From a checkpoint of a small transformer trained on Wikipedia: 4044 steps.
Each number is 128 + 32 x the weight over the matrix's rms, rounded and kept within 0 to 255. Layers, rows and columns count from 0.

# layer 9 MLP down (transposed), 192x64, rms 0.196, rows 181-191, columns 0-63
[[142 131 156 158 167 172 171  87 140 133 141 166  97  65  95 106  75  57 125  91 145  89 112 118 110 141 117 161 162 129 127  95 120 167 156 157  93 119 139 150 151 155  60 127  80  89 114 111 133 139 111 133 154 100 135  77 164 151 149 102 173 105 145 138]
 [132  96 123 192 171 164 141 112 160  74 163 156 130 219 139 191 171 123 180  80 101 130 147 128 131 147  90 142 139 169  87  88 138 199  90 145 118 156 126  59  90  85 119 124  46 138 145 142 158 153 129 107 154 153 128 108 118 138 109 155 185 124 158 166]
 [145 152 140 129 139  76  80 103  78  90 148 126 130  99 118 141 111 196 127 151 139  51  57 139 153  94 136 130  99 167 132 132 132 137 195 133 166 149 122  80 168 133 117 113 117 149 129 129 127 142 109  93 108 125 151  90 127 104 126 169 141 185 124 105]
 [124 153  70 175 180 169 186 172 156 147  76 162 152 102 112 126 130 135 116  90  87 122  98  84 129 110 132 112  63 128 124 159 125 135 122 124  99 100 113 126 119 157 128 119  58 189 138 148  99 142 121 153 135 155 100  97 129 111 130 118 135 121 101 132]
 [141 108 158 149 101 125 136 149 140 121  93 175  89  99  65  84  91 125 153  93 101 110 177  71 139 104 104  87 108 134 101 175 116 137 131 112 134 169 162  79 132 154 120 155 118 205 111 156 121 178 119  98 175  89 205 110 160 165 145 133 142 122  92 132]
 [124 133 129  96 153 116 117 137 176 134  89 127 147  99 121 140 218 131  95  74  72 102 146 126 142 188 148 134 164 124 122 102 107 126 155 131 108  74 160  89 112 141 185  82 121 143 108 105 157  72 116 165  91 163 126 110 112  34 115 110 122 175 123 138]
 [126 176 122 157 133 109 104 129 101 131 128 170  67 156 114  65  95 154 133 143 107 125  99 131 145 161 168 224 105  78 147 122 112 123 127 109  68  83 141 109 159 142 117 107 172 141  75 115 196 131 122 117 114 108 120 149 137  44 146 152 146 112 138 129]
 [112 151 126  96 121 186  83 148  63 144 116 134 138 103 122 130 149 129 108 149 183 113 116 140 110  81 114  83 154  91 144 122  98  86 139 136 185  62 152 120 209 150  48  92 132 135 131 153 122 111 140 144 155 119 109  81 128 133  85 139 104 151 101  92]
 [103 118 117 110 133 157 123 150 124 152 168 152 106  85 139 131 142 102 154 157  86 140 155 119 129  93 112  97 124 113 138 130 121 114 103  94 163 160 177  91  64 130 116 142 127 125 121 153 114  62 145  45 139 182 106 123 146 106 120 152 149 102  99 173]
 [ 89 104 180 108 147 151 120 143 131 150 120 155 117 149 118 151 155 123 100 145 125 132 128 154 109  77 136  86  91  99 132 159  81 123 159 146 122 143 153 158 140 106 112 110 111  86 104 148 151 124 112  75  90 153 106 143 185 166 142  98 122 128  48 166]
 [179 189  74 168 113 132 168  82 125 122  86 110 107 149  88 154 123 119 158 156  82 132 132 169 162 139 166 185 178  95 107  66 141 150 138 119 182 160 119 106 163  87 147 197 115 207 146 120 157  96 113 120 137  73 131  57 110  42  34 190  86 145 140 142]]
# layer 9 MLP gate, 192x64, rms 0.233, rows 182-191, columns 0-63
[[146 163  89 132 121 126  46 188 155  83 127  93 130  84  68 148  94 120 125 210 157  57 112 102 144 112 149 136 135  98  95 167 130 133 165 101 164 126 169 141 152 129  90 153 146 130 114 101 123 102 154 108  80 142 133  94 137  70 118 181  81 213 159 141]
 [173 151  96 119 207 169 169 132 147 166 112 115 143 118 123 110 136  84 153 161 137 130 225 117 171  85 131 154 140 155 123 116  77 123 138  92 135 183 178  85  49 104 129 125 144 164 156  78 123 113  97 104 102 120  71 138 103 126 181  96 121 108 127 109]
 [117  53 190 115 100 118 101  94 163 134 187  99 131 133 107 115 103 121 146 193 125 126 144 133 133 121 130 157 190 175 133 121 139 106 118 114 162 170 127 113 129 107 144 186 119  93 129 137 110  97  41 166  95 115 142 122 142 143 158 134  82 145  89  82]
 [123  66 175 173 152 129 148  82 111 131 150 114 147 181 141 126 185 111 160  93 147 134 141  82 119 126 157 179 123 115 153 116  84  73 119 106 122 141 156 146 104  91 177 208 118 137 155 106 111 130  86  81  93  90 163 141  88 106 192 111  93  91 140 142]
 [104 123 208  98  97 145 121 134 112 117 120 145 169 144 143 109  99 106 109 105 150 146 126 135  67  74 126  56  87  92 136 154 112 175  96 164 136  79 119 187 110 125 174 118 106 113 126 188 111 160 125 113 110 163 125 133 126  68 124 167  86 131 120 142]
 [149  79 104 160 166 148 151  93 113  95 166 103  83 133 123 132 113  81 109 150 107 111 118 130  95 140  97 147 125 108 110 119 119 104  60  38 127 159 163 140 133 159  72 133 119 135 247 159 154  92 148  67 129 175 152  97 115 118 177 150 108 107 114 167]
 [ 84  91 151 133 123 109 152  89 172  56 126 134  98 160  98 156 143 180 139 144 129 134  88 155 170 164 133 141 173 147  93 136 185 137 102 127  79 196 112 147 137 164 231 188 103 144 123 172 146 124 181  92 125 128 187 165 143 112 128 105 100 111 147 100]
 [116 104 105 160 149  86 109 109 113 154 101 141 116 103 102 132 157 160 109 153 106 120 124 113 131 144 111 106  96 116 183 113 142 215 165 140 141 146 140 102 118 106 174 106  78 139 175 153 115 119 141 140 115 166 111  80 106 115 148 126 124 144  97 126]
 [ 94  88 135 144 141 118 142 141 127  98 151 122 138 159  62 138 141 120 128 130 112 136 105 119 135 148 138 104 158 178 156  81 155  95  78  84 135  98 105 162 111 142 159 145 164 147 148 126  94 130 192 141 189 112 112  97 136  92  80 147 124  80 171 129]
 [150 109 137  72 140  46 123 167  75 115 146 105 105  82  73 189 159 141 102 105  34 112  74 101 138 129  95 119 116 112 152 165 103 119  87 157 186 130 107 181 165 145 114 142 143 106 164 178 138 127  87 140 141 150 144 117 135  25 106 117 156 117 109 101]]
# layer 9 MLP up, 192x64, rms 0.223, rows 182-191, columns 0-63
[[ 99 131 107  85 126 131 109 136 123  81 106 128  95 167 154  70 156  65  90 119  55 171  88  90 162 101 133 191  99 220 134  88 170  88 134 141 144 117 126  90 151 164 125  98  64  51 151 170 172 131  53 160 166 180 112 120 103 185 141 120 145 140 100 117]
 [116 107 110 123 134  75 173 117  76  94 142 154  97 114 130 143  65 154 156  92 130 168  75 133 144 134 168  90 181 115 128 149 114 152 121 140 168 122 100 181 145  66 170 219 131 106 124 105 162 117 171 112 160 120 131 121 100 110  72 169 119 147 146  74]
 [121 150 144 127  80  96 111  65 143 130 171 163 154 133 127 131  75 111 147 175 120  88 122 128 115 131 102  90 139 123  79 124 182  75 100 166 123 167 107 146 128  86 167 177 108 117 145 132 138 125 102  64  86 139 185 104 166  84 155 161 155 127 142 108]
 [189 128 151 146 116  82 151 126 166 183 145 127  68 118 104 113 160 174 152 152 117 147 134 168 137 159  56 144  97 130 132  92 172 151 143 111 164 143 130 157 113 153 133 166  87 122 180 192 124 119 147  91 166  85 129  75  68  97 137 144 134 148  86 124]
 [122 122 143 144  98 150 126 115 108 100 153 134 107 107  43 110  78 116 110 179 104  92 152  87  63  99 191 100 152 142 137 159 146 104  85 140 141 117 109 109 132 111 109  75 160 188 112  62 178 113 119 115 114 157  89  99  99 136 116  80  78 167 147 164]
 [ 43 140 185 122  70 119 133 171  74 135 121 103 130 127 152 159 125 163 166 100 126 169 109 139  89 105 140 120  95 146 125 170 143 144 142 138 115  92  81 155 145  53 152 154 180  93 120 126 120 148  99 134  77 129  76 131 109  95 115  87  83 127 117  86]
 [ 95 133  98 142 124 149 122  89 164 102  68 129 121 111 102  88 135 122 112 121 171 139 128 120 154 146 118 131 105 121 143 121 136 121 170 128 199 124 192 144 103 132 132  59 118  99 140 143  91 147 108 146 163 190 153  89 158 209 154 105 151 154 164 176]
 [130 114 140 124  93 114 134 134  56 153 151 171 146 146  87 149 115 148 101 152 130 179 164  79 186  86 159 182 152 176 117 132 141 109 118 128 128 121  94 154 186  94 126 133 129 151  65 126 159 104 121 104  98 107 126 160 122 135 163  73  91 127 114 151]
 [ 71 116 138 133 124 116 124 107 156 118  77 126  97 147  79 204 141 112  53 117 122 155 152  94 136 138  96 112 123 129 131 116  99 131 107 103 166 151  83 110 166 115 142  96 120 113 158 105 113 144 122 135 151  74 134 117 114 119 193 138 109 125 165 143]
 [124 177 143 150 139 173 134  66  55 135  73  86  91  96 107 195 113  82 165 125  99 167 212 118 138  76 212 179 146  97 105 154 108 181 149 133 155 152 103 180 108 119 188 174 122 184 137  67 172  69 105  63  78  97  94  51 131  83  83 202 113 147  86 131]]